Part of a small language model's weights: a variant of Muon for these matrices, 435M tokens.
Each number is 500 + 25 x the weight over its row's rms, rounded and kept within 0 to 999. Layers, rows and columns count from 0. Numbers have three digits each. The size before them is the row's rms in percent of the matrix's.

# up: layer 9 MLP up, 960x192, rms 0.122, rows 353-398, columns 96-191
# down: layer 9 MLP down (transposed), 960x192, rms 0.0502, rows 353-398, columns 96-191
# gate: layer 9 MLP gate, 960x192, rms 0.118, rows 354-399, columns 96-191
up353 118:492511502445509482515488505496562509522500518467493510503454525526449508463469483482502500486527495520524489518549532497531494474457515522486533531525516464518448518493453524501475473468492490516507471505476509505473518445506505524458522487495519544481471477527498506460467520525512477501
down353 111:502534519514549495476498493514612542509544489467512519485513508512502519515452546529502504511509479477509508502486497489507511498511469467482458461491524474513516496527488453435480479516487488510516523472490479475507511511509546498462524500504533504514521515450473525478474479496497483483
gate354 102:506466472521471502502527440491516478502486498489515481532487453523530517490483496512487507550492506544499496464486504519484481515469495563516486532496497508495546526494476479486503488498510487487444515519508513445516497522512518479527505489495485511498499464505501474510515504472473529494
up354 101:502460494533477466495494534507468544506473510517530536530473516541473494515539502552482503497503539481491467503516506495496507529530507501470487484501508490497499499524497468483531474459508561527563485497495478531509548548533533521463539481499521515474469503545450517471488507495489488481
down354 097:496519529536479527554519535499491527456533532500497514452522506532500533478475522484496509489500511504515459503491540519514508477486553447487513519486491491485477520469540457539527524562498489541538485506480467509468514523476515482478493457492518462510504477480531494510520479508452492482
gate355 102:529468455507553534506516486503526487497497493521479499461520512469514511524528527516477495525505500446485515513514513532523482524508506504504500469534567464478457496476484507518519502514485471447495526497504514494510492518470516517507512511487488472494519506533506504474493483482515528485
up355 101:487478500484500502499494526551499498521493497474513516475517587515482498552510531461495475516523492474521547533512520468441517500501518546521499501499562529486468489506517494521509483491511514496472499480523497479506476530474462503491534483489486532534487508494476442494485525498470477509
down355 106:516512467479497464501488530488515496516528495518533497520486500489489498543492494586444504515473514518498539478509511474498484518519478499503504450530473499490520480467483494516489517498473542519498532483475501490549497466524481519501523465494514529457495476511456570483498465493456480497
gate356 098:512513537499478468517506494490498528518504523516498504471477512513539513494489540508462516496544495475486504490515461504482513507483502491537476531501479485473500466572497493456508506506463509524527502535515523474491517491538566529469457492464519521559465515479466541495442503497455470481
up356 096:491535478516497466479520471496479486530496510498483492547502510499476494478476509512522501512511490476496481505530502516494476476457489506482498521509524486511526487490482498508509510508502512525482490489516516489482532471520543496500529516513458538484482486477496486505507505504486498452
down356 088:514490470530486513503462480502465512521501466506509501493529493507481487530515501548537508469514497500500472522470522476470508563484501486476520508504495499462511535503490478501444488531484499449500539509491489447536451532502473510495499522530488505520528499488472520490483512528515482519
gate357 103:533480499536504513545481491472521501522469499479458518534474493492501479475510502519456527491485449506498442517484493518485492482500531473504517513487491505484541483544466500498520508501445478509472502496451506513495529546481476514503479466511495487512531522519484453481525479490504489485
up357 103:549494472491467521545526510470492477506504519496508490516492475509494523482467522480487451518513485476539531513507511486461499500533515479489489494519482471490507532487514515453457456506513456499529539472528497559508511517509509500479494492515525461492548540501508509523525508513483494488
down357 102:520503521507507526518507446525494535523506467516489551475498499505523518445494447517545502521533486504472511514502518510533471522513476532502538479526508537495476510507482521501507494468543487527440501538480514452460523502493468497527460514464472519503487523526505514497456492466510519469
gate358 098:500475500530484507542482507492500477506466477491451513443524537461483528469510536452521502525520533508512520548486476468505518468477474512484490469533490502450509497515497493510545502541492467514463470518548479434517518524512490502492530491498507506471520538524485508523504492499482439518
up358 096:512482481524492475492479483494533513494518489502535512478489492480466515463495529455492503497464514498482523489497468572480506500461511452538523467484513542482480499507514510514479483537516467459542497509484499496511471522473526511522506503506488537475505535538477499528477480492460485538
down358 096:486498512465498536510484455497480493504525490513446535471497495554459515519502477533506438509484496486501495479476485484483478456522483508493514555480538485454493470493492526512498498567498503469493507488459469485514510480496525537478503534503485512488456486491511497510490448493503504514
gate359 102:471496474479547479496491517497546457507502534470508461484478464507491459549500486472476521519494496485501527463499540484506470518496467472485536490529517496456494563491472507507535489485507540489491473490532498460515528481510472465490488505516519499494508520455496552504512538532507470454
up359 104:478483518521516494512486539498489490498503532483546519479437499478475474514483459480503516430505494464522506457448533495489501518527453509482508496538483501485505513470533501486534493450482536498519486492486489499516534460560501464526525516504495514499486512459503488494523533470512497492
down359 102:548429520511496529465495473489574527523542459480482503477492461554478528518490531515488508499479505511525519501494482464510498505493572487513487518483489497492470454515495440507477499526494517505499553525477481500488467498559482507516482502514495497527509521490483523496465480490475473491
gate360 102:501495502485531525489499489498452492489498515541491504482508488475495517506486541492526504494501475496509481498528504486540509475517498492516559513567491482477515497484569469481513536531461485530500521540485520487444503500547521533480491497492539491471511523466514509519476535538507491547
up360 102:511530483510469475540468504487473522497494480533494507464502506519527540491546480513501485499505483514475489457490484495521467486505481523496532488529465537437451506468468498469541476470516538516516490541473527509469495477480520503551500497517474469461508520506423513468520531500508472469
down360 093:540534457532531512494506487497487520495471505488513526485498499481511472502507502500491492488505524501505484545489508465526497486468543492492532503524512476523542474495461488506515501457497553481564491470465502518498520507468525486477473549549515515502486476461519469491518484511462498457
gate361 104:494476482502522484487461513500522515515535544453561533476502495529521460467514524535458482468524491499488508518494504482505490484491486470471511519495492479493557490424496480529500539481510522486506498541503476465527502528520516498501492523518536502531460521518487515504473529491522500461
up361 097:525505518452517530481562544490526527506495524480509497463519534459479480493497471535467515487528464500550498525502477460512500491485520500498531518537475514468513505497506476504537483488517524489515464497524490531510533505460497516472493504475481519500506526495471499528489493508464495494
down361 100:464458471553497496484448512496510517508526490486484445516514490533543535514465516512510493469505499490473511511493497512494469551478462485513489479488497465535503477497483530488487489454527478450526438503484521505506489510555507478520505495512500498479494526486513494464455495452477479476
gate362 103:509470521503516480452486516494505509500480475511508470524483506523517476535488487473449498484490509483519528564500476497486520505510498484550483456546511479483489500481532479500558522450485476490508502541506498511493506515487479482524460536488464503484520527466486501515505492516489506502
up362 102:484507523471500516474539469529522547482525455474498522509492452511482527478497496476463489528463498487546503503500483509502506521505556509497496466506511530506521507466515457500498517479551492476492516533444508547494491491454508530495538506513502492514515497487518519508501416484493513504
down362 103:517486511533469511472501499509498498532524510457487453508529473477531518519521536538480532516529519500483519496508493492507516514511505515524502498481527447546472458534459478525481509491548453499543507506506540525548516529520510452536505526517518505468482518506477505520464480536467456488
gate363 103:477511498485506493489513496481490540479496512497503563459475491518531515512439540488504485431534473502477506535497470491538476524474537550521465499538536524440530510522534458488534470500515497485459502537493498498551467479477493471449486473516461514474511510491534483493463517516472513519
up363 099:481502487482487513483489497500526478549488514501452477510529490519491509514500501501462526503516488504458496500496511506463505519484472471536562521500518452546495516469513487482489494557532481520485508470502487509465518503488498473512552475471507522494516478511484511467509441469476532505
down363 100:479508528470537532509510493526454495525528527518427513515511516477502479514476499483449519524501534545515480434460524506480528502505522471490519496471485529550493504485508461495482514529483506465534487471511450487514518512489487525471536507492550530485496442467538528477533505492541505519
gate364 088:535516502512458502484515566506454481479556527536512483532494490525526471497476487515485478473504520512483477471467511464498459510497524506510474489506476534481457477562473489496459494553510476507509502471508519486465525498535512569479493494501502507512505502462464502515457509407470478525
up364 083:507516510462498471461519486504495489485531497506503506484530469517496450508474469535499459476511516479515476474470495497517479530474487510499507473495513568492490511534518476501507522535528485474507481437498503514524508461516508526462491492547504506525506512502514514494479586527506511504
down364 080:459536468513488476495516538467497504512492549468455473497454503510501509497518499501472485503509514474488523492492506546468530446518515479557471483499527553496456491539497534484501471503471459515488502514510540489510478525491503502485486485557506513483494531494486440483529526500478478540
gate365 102:499471489498528471498494492473530496491505500505539474547469490522515527480466462524489447527474461491538477488498506458482508507492482515477488487436521503496507501510496470520499503487488498510490495509479526514467507511494448510495475511477510476514514517485511448479522459492484513550
up365 108:505510485536533538523516483479495514508486502483475486529491498468478470532483525489489496515503514517499478503481507458515498470477491541493536501498537536544499484522493555475489483491484476462492504514473483475429476502522520537453493472491475470465516517562458465507516470446482497467
down365 104:486510531508534527468490468497490509479539556497502510513558453496489514545466535512467452478490482478492502514515481467495491504476482493513479480499510431511500485460497492534498482505523516573509447493507492554552537489515477541506467517510508529494468497439496499551497497485483518497
gate366 107:477479529470492469534471527480517493506494523482481504541489441504499521500454514498525492518531504522516475520524534481524524554523477501478479532541505477510513482457534515513512529491477541467487493498478455477502513503529514494494536486551461491443484508520492430464493479469494485518
up366 107:519507512493455479503506502507499543468532520526536478502516501464500498531496505484477489539490484484487449533487525522522575500477462487481528480462528464540535490552488511531520454518487458486506553499530490552480493556535520507546509497483497498529494482527508463501487540513526524514
down366 108:458507540483493490499503516485581480533494539454499493501489497450506532519492513528480520468541523485527521530494518463515511475513508472481531485477457483489528468488523473520542511510495543495506525490537496466475451484530505479513525501479483517496506485466465471504478473488475504488
gate367 102:527532453468524453484491506504533500503482529510480505505483479521487503547485472502486483507509519494525562556520561480487493521493493506517511507522489518481533485520516461513463535544511515491489514503475465544465538491536456470494489512510501559498481529518466528478503537551525523476
up367 100:459460493553500526489496542490508501496508496473535473486506486513518483498556535559530524500535492537480496508468458506529492490507518433530498503495500516474488514460507498477478522437531505483495501444476525516543483545495493481488505482505524499506541504495480469514531530459519524490
down367 103:518519483526520490466507492477496501472497449473482513500518529501499509445510497501514515525486477518515520474516526539495485466482472504473504528500499478515483518522555528541500468494471487468481540501489475471486532461488507553526488511489476464482479476525479510557512490465569483502
gate368 094:504500506473478463518526509503520484501493444479539457491492496497506479473484471489498485485452505502517469492512510495461532528526537455472509507506498498492528491504489534473498529512506491511477518496532509477475459511511524516482518489450499460497501503500530485537512485584492503510
up368 097:519499548529520467452509455476487527455485537523443461510478500470488489505553565456504511495486493471487492495485490494474482515518527544535499505492503494458517471504523472510505481496511516500510475506482484474497531511503512513512459516495492488517555480515477527523509487493515546534
down368 092:494533493532562480496449518500577465465508544507480502524519457505501508506503510515513497468533499532553530524514477486512510489474483514477497475482514499506477521524488487466516532557511504479521503481479501535489469497452520495469490501511512511489467512487490553462526542497492491507
gate369 099:546508509487508482499468556465497495500466505546530473512551486481507506523512507488517529517543463476513508489477457480533519465471504504462459448472493508495513494560488451452477497536511506497547483546486468522523507520497487524496466483464496500479548492514523507507476515518488462516
up369 099:520487461475492481483501503505498499491484522489533500494536523474504466480502505504483440494474521480509477520502537497482469514504472514509507550475514534525523504513495473487492513493497489500506491486428515458519490469524465558528470474523516478486456520548534463500527509496475484492
down369 100:530512529517533469499469486490483514508533458503481467494471540503503501550469464541500516492483480535517492495529484449543526529516517563460510470515486489518470495501495505467527529525505547518484525526533517501471487542469487503457514498471504507517467477491486497500480555491490459516
gate370 098:462536501538488480499490438529524463479517534552476542458534504470512517480487483479504523487504489495479481523502466502493561494516511554494519496510477497520491545495484493521536499507479497501508487523518473500515503520451493501494518459485479504451572541497487477514457500507522559508
up370 096:518496465477503490443497476508470531488461504486515474504515502509481499509517499462522490504537516462478521491502534554505524491505497509528532517493448500521481529507512516505477501550506500497455489502518504493488574509526502472482532476470476481513510491563481481508491514538527494488
down370 100:538456533497456528479472513503484539513519487497513475472479568502506478545506440521493541507494523492517479503510507471492492481478548448468488533545552535478528477466483534487494525512507485512523503541520519510465472480505486513469519489487493530529495489523530507473531502477468526486
gate371 093:509491528496523544501502505490499519483474512464492493489492473511495464477472524520535460483495468533544478522511527512469529521502498506496504490486493469449474514505510473488496445455510487489511511461480485576497528475455529487494471506520452517521496508500537507485489525501534534466
up371 090:503495484483519482501464471540515464506509517495488516504516502467472543517509505506482535530516507481475470470499509536516501479461545504486484550512503495524540511523511509526502509536513473529504508508554501512531460522541497507479472520492520465542515493518487469468516508507482453468
down371 093:519471506516509488509474476525498488447518469497527459521497507497481493530503511475485488519515464491526510517501492532505532493480488499492492510498504524520461544529516493487520487521519533483469489519498544465514542472498522488505490518427490487521522488549487501493475491481528505445
gate372 101:479481513488511501545433513517517513479458516503502465528480506532526529468507472514499519530523476485472487521525505485469492488535489469488532469486516513459492517511551495543509531482490507509479471475528471522452484542481497498487509490510505434494491492504518511481479504494514483514
up372 103:498506506501492488493490520468531502499474487512493513481471495522487507465524484536523495509501431545470503495480524433457498466491484517536506497489460500528532459509498519478455527543499512454489480537503444486501527510445513485515526505480473514525506499515519463486510487494498499500
down372 099:527532470533532503481529469500563488486498490493465487502477485484520511507477501488508472512516539443490506523489506485501495506508494515478501499510507512496497505449485537513541501490465475519496476453501506504498533499496484508525495539525501515478478474455564517485530483479504514478
gate373 095:461480506490499522484514514523510499477448446513550478512468466468468507530547551467473516477583487476525482529515487463495518507497523477475496527506483458503528462513513434526552463518476476509528466537514507523507483469497513518501497500481512528486509489526526533472543503534479477499
up373 090:472488530460511528530530513483512513508535508501548526469438533529506479469498471509501500506490515563497515506502526485454517508500491539490535489460538531492499498512562521523494479494469474453534472489455524461468532526494488485498477520502523519479495483458522509516519504526527513517
down373 090:508474508498506492468487503521554493517525496528527514496467434475491499504521473498510489489445484510499490525468472556487510536482504490509490470548470470497458493520483474516501514513505527499507518484493487514470527447471545518496479493453482506479519486506470495501483507484498471459
gate374 102:494523527493536473527508484492539506469540438481461491509463535508518510488498456475475480534487511461508501536501544510466477534526494464500557539504507471489530491487474495483488496447453506466533547477480557512519530543467506512482488514463518523488472499511486497513453533514506501461
up374 098:472474475438535532481550524557502506480516530475486527494457481466495518495510496503499528493542501497493506484480515515437505483468506487478529487472510501504470488492493484515529496500503495500482470501486472497520511458503510545516500465501490512450499498477533518499480458459492506464
down374 101:542495528518466486492454540512511470519491489492488489494469531538501514471484495500473508532511512525512501485508499503472479480540501485465469491483522503503471521472494514477475547501507483517498509506526525509467517556491477507511475499550548490485468529547519483491494542491483553470
gate375 092:502484512472496510511472483497423506514510527441460540479493488499516497512512492565479441492466494468495439535461537506505521511533486509485530482501519527476464497512524518486476493515498501509525519515502514491509488548557494503535512495518564479480502515536515477475462506467485515468
up375 094:473463499472493528532500533462480458472524442469416467464490503507488501521564514538503515505495519507477527515504527455506514485489516533524494508470498529452519539464509514515502495467486516465510512479508490498512497531516491522500503491492512455490479437485518472538478532520446503487
down375 089:489517469513524492543550501538397489472487511502489497521514499472521508496452535487523528499472512528479472527510490536482484513495518472511471521540521523489459466480456527478520479510493501490511510480510502472516500485467441515506509526506494516516460525515504464516508511543543502524
gate376 094:486501501484504476514492471461497517526495474494457535503528509507511473486498488479499456473502494496505510499515527534504504562505485484497507499510482498501474433505529476494456454497480474492475473495483479506510500490493532470512530498457483522461472534582502486536503501499493537551
up376 096:459525551468565500510519459491489494450499538471517555555492503476498462515512491493521503470456549554514536499478550515506519505484478518479499526464495491498497488520518463486526455477549505538499468509473526513489524473501465487499501507481483464490494498524460467519491483479531497481
down376 096:479449485536455530520465515503430484525510487512457455487484501510500515526477522536460508554540457449493480498472513500497469507521511503490463488496531522502522505479492521521488482513500513470487496498512490492477527553471481553513485538541493514485528488465521535482492520509463541507
gate377 096:483513481544489480520488491517480481540506520465530510509470531521513510572521477471480466513508480491494468493484499466495508535469546546520520498498545492493503507543478496535499479475524527492533516531495483505467479522479515537482510478501530523515482505535491508508474550473463483452
up377 094:484473460500502483515474472492502516510478472481500478504472531494506519573497474470510525537484488539464524510478492531488488488467491532496506495514499489536509533529500561521508495505509519528524500515494506556525510468508514479478517487543488524475487488530488502476485521472490491469
down377 095:476483503527508502516502473503502476505509456474506491497510495506573540481534511506494475482518521492473507453507480478510524477474515511516490553507499540479486476503543512518494447504483509518519495527531495545488502507530496495531501510484514527505486545492479483449466541493492522509
gate378 096:533548483539504453518486519550498469501523466525492516512526511508493472505520478485504512544496517487487521475450444531514434525523474528493533482498499483500503495489508501514488515456514523525481486517517519487510493505496487501563507487480530509512500504486503513493501499480515484472
up378 090:489506500520508481483551512508504524518524485480517467492493467494496473516471496444471507507536439487519487483467547482520486496477534547450502551483504502536502473529502475559527519495533501520517507518469493554484484454516486520509549503519527514498555516477525511481512511498519529501
down378 090:484497506513507512521507468544548520531488486474472508458509505479526521514494480515491487510469535480513501505485471467502459503477512536539531494524478444477473499517459503506511452529537523498496488525531554530518494508487510499502502488473501519499478512507509462445482498553471545521
gate379 099:476484504510547510526525534467470522503466522511494506477491528506499542490501473462508487463520516498511480521440503475504514474532484518502538528484487491480511485509516501475477504498465473502493532500496488459499494512537500487476484525509502482512499475493457531521504507467501511469
up379 101:505460496492479538489470487471468519499482526558497514500504468493512507490545446493550478487533486460511534538495486527481518475468504484455544518452472534528468486504507568489482498534503514469524494460449472529481503559510496489515488533529503502528498481506495496539514531484530511489
down379 100:471510470487519477530497514490375470508537493510479502509483517474520515501475508488487551570457488499452516462522460508499486511510497509508480514476521498487503509526494456494528494502515501481459475529493477510516501518480492513495501476485550507498499514538471482502474468497507496522
gate380 108:475497537505523474453525503493529509492540469477509512544457468521471489572510482498485480460468521486475507560525537452488466499464497537534452499520514492509491520492454519507479470523479502511516543470485513513501497490492488480520491487511485508494492500488516466537516519535532501456
up380 106:493512507472492474540525501534490499497499456498506472501473514451472481480461536499506495539503562537542511496508507521502463504568512491465531520504518516493504507489494492507479515442464498511520487537464515503452530543489526495487499527548513478486528506485497498496533491517501492488
down380 107:449528506486533503502484460523536510491524502515517509548482518509533535516501502529470538469438517521483484517554489481531500536463475509512504482491543499526518494517467509495484476474489527493508519488517508538550472456475498502529492510468506514527527489518470511429463480482490506534
gate381 098:522449492443450507480495492460528531461463489468489513467465510526520536451490519486461489505493517501475526509490497516525533480489550483515486488556518507498511546519554493483509489479514458467482469520507507501518503517558564490495516495545517529537521539521471478517484512509540518494
up381 096:526524468465505538460520498460457474523505490476530545482553478462482529499494458526534472536480499487476525484483471495485513496460478523496487452536541509469510510492508471526500513504519513483520464531527506515520491465503539495527496502542531471471535472510482510520513504490450522497
down381 094:505464531531541462497512510511492487504492533545487484438479492504506503470505492510534503509507490510477521474503524529553455511488490498487492505480480490489495486505480531534511522540471540505467511533470517479490476475500498521512461501518498507578512507499436466526453518512551484520
gate382 088:530507470453491517510520485535512466508491492537511484511497528445528512496556496470511511488477459508549526477509509555492492455477524550484490484463461497474532492471513506499468501520517473500499473511488513499524491466505509532516471500499543519508470514484503513486510459520497469463
up382 088:484448523538536463503497517481507515497495493505482503486528517493479429509459556511491533480521528469488521507499489483479493499537493461548529533508531520490488478508514485504512477484472511512503482507507496465468487524513534492490498520507459479504507503495468438519465467492486516518
down382 092:521522517522513499511508462504475481461432449467508506505515518526526506500506515463530490530454490547500504479456455507521490491494468509535520526559489549496525518500512510498524503512505512529471489514492527515461494488526525528539491516519507480531515532474537459480502495513473489465
gate383 102:525470461512493504485510536500495513548507543488514480506539498485508537477501512512545499529515484505547499533486494449532509457539513518497467529494524488535520485521494482495535491489506545510451535493454522493478539517519505503489534451506478506531543549537472474449487453546480471492
up383 101:489511553513476466499447479521467527459525449481453541472488511533504512538510466503526487463499484487473479498512467549506561495451503492477525472496486457484506494531482496484518451505472497491509486495563498525533498517509505515533471555489474506452474430511511533495497518496519498506
down383 099:448501513493525500496514520469472485470542532537526546496486488513500502521505519493503477491509487495546514490477558520465482508495498479539523477491518500505521486558513523516492555496486528461420472507500500452517478469503475496480496512465484495452525510498475561509445507484496482491
gate384 092:505514512519525524529512519490461468484505487495457481466528502496491504467491451444540509481534528501508528522490501492480513506468532490501513499500491496524503506487564515467477508511510470500497460479552491520484564502544489476541501443513520501466489496515508484504493530512490458508
up384 088:483543495487530484463467456461518529475481521483535524508517482495475459488478511537485446479514529501572505518548497516485516497500475493548487471482551530490492496472497487499505489499495490521516494474512476489498489507462528506525508488469487480529508486505445551490538473500490519561
down384 088:510500500543499476497506546528461493522509494532503499483468511491508551511482500458511487497516446495441487495484506503524492519468459522483513519512491482532551508520501535519435494501551540502504528475536492488501537507518500470496505513500544492486499511517492477484440518498529522463
gate385 087:462491508463497536512501537455492504487540496503504529493490501488518496479527523527525542507510516500462511537553493470491477514475515425513521507469506512509528501494454482529520455516514484485540513473515501510545474468524504498494502493538475483502493488465488456513492517553510534504
up385 089:489514504553547514487501513488516449482515455556553518507483471522478465517525519479490486530525471489483506502518457511514531509490482501511490498524512508500526502443498519546528491546560518474473483506491481466521444518501496499470445506522491502509524463493506471480469480520462491491
down385 065:522562485493503497487496463504541500442516487467538516498554497519506482485459496471484512484525500508462483450546494508568555489528451508462468490481473558483533538511550522518527515486531498529507468481458497479478504469487491484500490488443504479481494494481541519513491481464514532497
gate386 103:543519500516482548492498498525493520498499499524496545540500514493513522484510520500459516501490476517504533525500441486520543501470500476524546466501499470512462538535495534578496484512496507505483500481500508482463514504549501486469530493503465465516499512494524448495509485485503446513
up386 106:477479493512462480515478511477556495567511503488438454517500528495485509498578547485481536498523486493491476500522464520485486507479490455534492476512526492471509472489535519470482520503534487516505521504500516525478501478503465518534490482511511559495493506508475493505469508517486499494
down386 104:533525467475498487484486493447522455468529539491516536517449477430508464494509463555469473487469509481485498509509552499494499530505543519488487513488472527489562463512544496496492489439497531464530484519533500480527530497535504547495487533481493551503503492445509507521541501517498498510
gate387 111:518487476459522481416529474464502499520502539522514506483524478531483496574510551482533520512515454507501495512506543473506516503512539491504498514492545501516474522503495475484499507499506505507458471488469461484510475517489468524491518500540493503499510524553472468516510527456459496526
up387 103:491420500528538510517466486518465556528527555497495473500499501512470458494532505452515486506462499511482484454458478481517491515465475507494487521494502499506522511515508456506552504489469443495532474521508565557535513507499523518478520448490500500479464523512511492465490514508477483479
down387 109:519531526481502478547543509487504505473482469534497561502496492481524527509432492498525470525500473541509516484506485476521488502510488509495504471514493486492511522450468531469510478508469464539524512537529508501469477534480517545528519513525483501480488509436500507478514501459515475524
gate388 085:477502500490478534509535487492556497505518495490521499531480482498490502474515488495500486491517512467520488469474522556503482451487520474539459474509495526500478458453483480520523485475520477533516481517497514499488466507482507479484539505538508524507499508457522480521510499548504524455
up388 085:499463502528444496526458470440492478486482450539473511511514543505524504562463487545510469480515446516484543477491498472504500550504485539495497476497520468480494529554523495501466501484528491491506485489554510515522508539527497480523520520511502461466461485485453496456546530500504531519
down388 089:520521501490499494545502492517472491500543523495500508539496491492522501467488465489464489487514484468519452452501507556507524470498473533535536513515495538498472477472478459484488502478514458478510498501489466469482482443478475483482489526472479522544544493484556519535473522523514515460
gate389 098:485479533470518501510456492505476472479461517497509538460493502519511536530491508510508477508539487472519485550528536514461536568507503503500506494499514492489491552457524498475497493536473484490507487473514423457540516510565508541515487520512480496507514501468453499520481519501532515482
up389 091:524524494517490457502507534545531534516517490526528469494524489506475460502507505515497444456490535514471517452548501458503541464556513495505499505542496510503459486538502460508518509494484456496511469504478466478444501502482477483471516498463539534511531511484530495493541475458524496558
down389 092:526568450509481510488534531532563493495495527469556512536471488534525506525486480548461516540513501478495505493476501488492536524502524496470504498531503496516535498506509526493452484537476540508472496492494488493517530512524523531485536487473474488499496540495536476466525484503485477490
gate390 109:518504469515552469492498515523491500525506525470471526475489483521510465531490495480474459490504516536504493556484507484519515523521509554541494477512537490519492521525506490513497510511465455463478523498506500519526488535509500536511467489491529480513474486494487514478511506438534519519
up390 110:499480511483486478538514506520499543491496491475485501535485513463500567512480527456458531552555475474455466484470508495501467527511497517505500529501521485503492527484437469533533493439493506501511501474482512490489530495530476498530502533506503513509553511474531493497463467542497505476
down390 103:476475494545484511468475478442423512466464535478517482495505488469498515456505498503509507529489518519533537495530491472495510511470511451497464499435521492550497513524529496519506496506538501502546489490469439492510499525532466488514484519510535492494484505532496483572502533496505528437
gate391 104:497511512534538524512464486531510490501542521474469489485504475469506517523546508508548493552518493480535502514486505482559486508493519486515472492547504457496503510499512534488527490499507515522502488531489526508518513520482486476488518547451481465501467522538489479507538463471463466465
up391 102:502498516517531488499509496485534516509523488522494507442491472530495488513517480494506483483495492509477525471513487484460478491495505468493478457441467549497495518458527452476529535503531498437497492491488523512513504485471503524484523481500519520491523554533484530561455490507548464520
down391 102:441504507506514513478534480494515488446482460473501480546484504479473463485488498493513474526487523532486501488507504508485505521520560481493459496506518481520534482490512551504514494560496472543509508507524521503487508490472509481474494490538545497492482509475496469490512475496488518523
gate392 102:522506537510505549480494470486546497491522525492521529516463493476493512531502501515531474492464467489524490501488524494517506498501487502487507493507514467503478499474441484483499508544513460521519518472429474486505491473495528508542517508497486553503476520546513514473532514493468500499
up392 102:480473525466521545488473490446521534497495511502509492520492475517506436546536531498473472554523559527487492554501490460535488484494543487503461483495515542488510482518455491492518477490486511483488475560523482506484503521511475465473503497511513510518513439440513484542498497472461477478
down392 105:459497502577484509492498524505518511502455521454546509501460498511498484509519506521479477467502515481515482504475513489532517450530508523498515489486547493494459520495481533559564472469542485522471512482462525499477527501535479533537488503495512505522493454457494491522515516512482540520
gate393 109:508473465504500527562515517492504519503488463516492502531476490511523488547465459510511491475546469503474465507489502475519489471500507429479536536490500487493511499512466474485487507458496516487483513524486517525470501505490497531517513523504511548443480453541501480490483506529461481506
up393 107:518499493484462509482487531507484508509490473501525532507464466468508484498481510518501466478548447500467515545506510521509514505484483481516526510505515484537504521498517474482497500474524516505522460506474509525537517526495501486466467505509527530463506481497490500483469483478491496509
down393 107:517487470536491480519492485512491484534464483553479496503537471491532497531526441516514482465523492520532468485498524480478444517464520472560519511512502534464530463491511462477559515453493549490496485541497515498485542494443524500494533498524538502490532490505490514499512495533504503517
gate394 101:584463483471523504482500472483514498504529505506500537454491528485479505522505497495518473486467493519506464519486524506511526551474532486529510496502460476436487520475476467548436475488494498488488527544482493502508503480529532507500439476471540506497472490511475541516525486498477519506
up394 103:460521514515515500506530513558487459489481514512532482487488501484534563486508516482495531536527508534547459504545449486476479486487525495499472499524544468518512511514537510514508527492479489478529494478530467473482518506504498459526454541543490469495524490490484503483467451529472511466
down394 102:531472484506527484448498527472543502475478522457504453512526545476508516493486514512488499470476529490527524514543522494482476498550515452524496469519506519466495524485494522543490514476540481532514511514496525505461511475535504488504516456515537474495534484460510509488507506453499472512
gate395 093:483546512553476480507503507528481489512519485514483519527537487508510493527473494531535492539474492482497520472527466454525490535502516551550486539488476496512469516464533548491489541511546515542512470457491551500525501513511482532497512510513483468540510488508485504476553494513439495455
up395 095:515493455443470499492512482489491472588506518484475496473516478490505496526505520506503487521480490514510525519460512489528482527521524503518466514529524518460531549496474488524501474521531485458536504520500483499484483502487496472517534524486478482473482457474519460472493458474533513542
down395 091:484484537533480475480518444479526507539500474484511479485472523525529528527518548511542492505502530507488472484450552489559503445510483493501479557491486494505459474482526509537517470471517511534487527469493525488520480452499514512500500469501517518527503524503525473508497517496506561467
gate396 105:495482526498528512556494507496540488480482497467517463487474512485510456522431470528470549490504500483522511514480515490497486536461482482511529482479556489492507521487538481474524444513483484502473479480471513528517462506523518478482491463495482523500495515518513534478495493518489536527
up396 103:494511564514495492493435507498508480438485497454505495487530506517438488495507505525468511476481502501483499521512492519513474505466503489495520462468462529496493502479492521503478478527485510463561532515502491518560509518485451471502468449499494498520519511502510501495518518452453526516
down396 103:488480456503507507537477514494541447557471480517495519534502489507524493501494561518471496506461482508478499475524526484458499504506476449502501503497437467465486514512461530528519462519504483515462522472517532495519488469519479495489475536519502511494493501558500499511460520447482520488
gate397 105:491459500484479515501504515504564505494517530503493498500513481536507492468493488564486464516505506523497543499496511469529484467476461488500474503503519483501506533522476505486456538527513455490510478458495479486471520478513562532485483490506490502449525514510471496529469535471537508526
up397 109:509525493495470506514543489507498531523510495513493493531503546484510501449493492496501521469477542454522460526494493488524488496495465558441460526482486507537513491489478496529548448517478489478520469555507478488470551463536507538472509522519528520472478510473516516491492481503443508460
down397 112:496543504492516521476479467451495513493503483565470475501508501505508486510521490544525526500500465513529522527494451546523522497483541496504529543457523526488504510527542511544470457502523487518493507552496497490533490488493491483485514468511490498545523499533492529469500432497473497537
gate398 098:528475509473489517490533531512515478489474502512521525445499458472522496508494470550516465516457513495520484519490488505499497493476501510496487508530532486494450518531510498478492525486456518511553493466558454491513506501503506509522491500488478505500536478514491496502538468520530530504
up398 099:499492509489481531472529473508526527536475495487517507483512477502480522498513513552487506536497487503488475517477521490515481532523477550508476513514512483467479495478506501535528518519545490491515549515507542504446515475488494475540494491496484542508522544488499543499545507516541475512
down398 102:507489511534530492501467471498518492467476507479463531502523528494493519496503446463479517528481473522500532535477492499534504445472481494498533496526533498483527506514523514494503494511496489497466495440527489513505522504527469481492506513500483545488535472509483534487544478475491511506
gate399 101:540522485511519500522516500485514528475473500533524522471484499502450504504509520473536468498506495497501459518494498513507433498483515505485461493523510488476513497473484511510491544501500489482486500504494482489488485551484534487491502509502526502450552463555519479488506511460500508494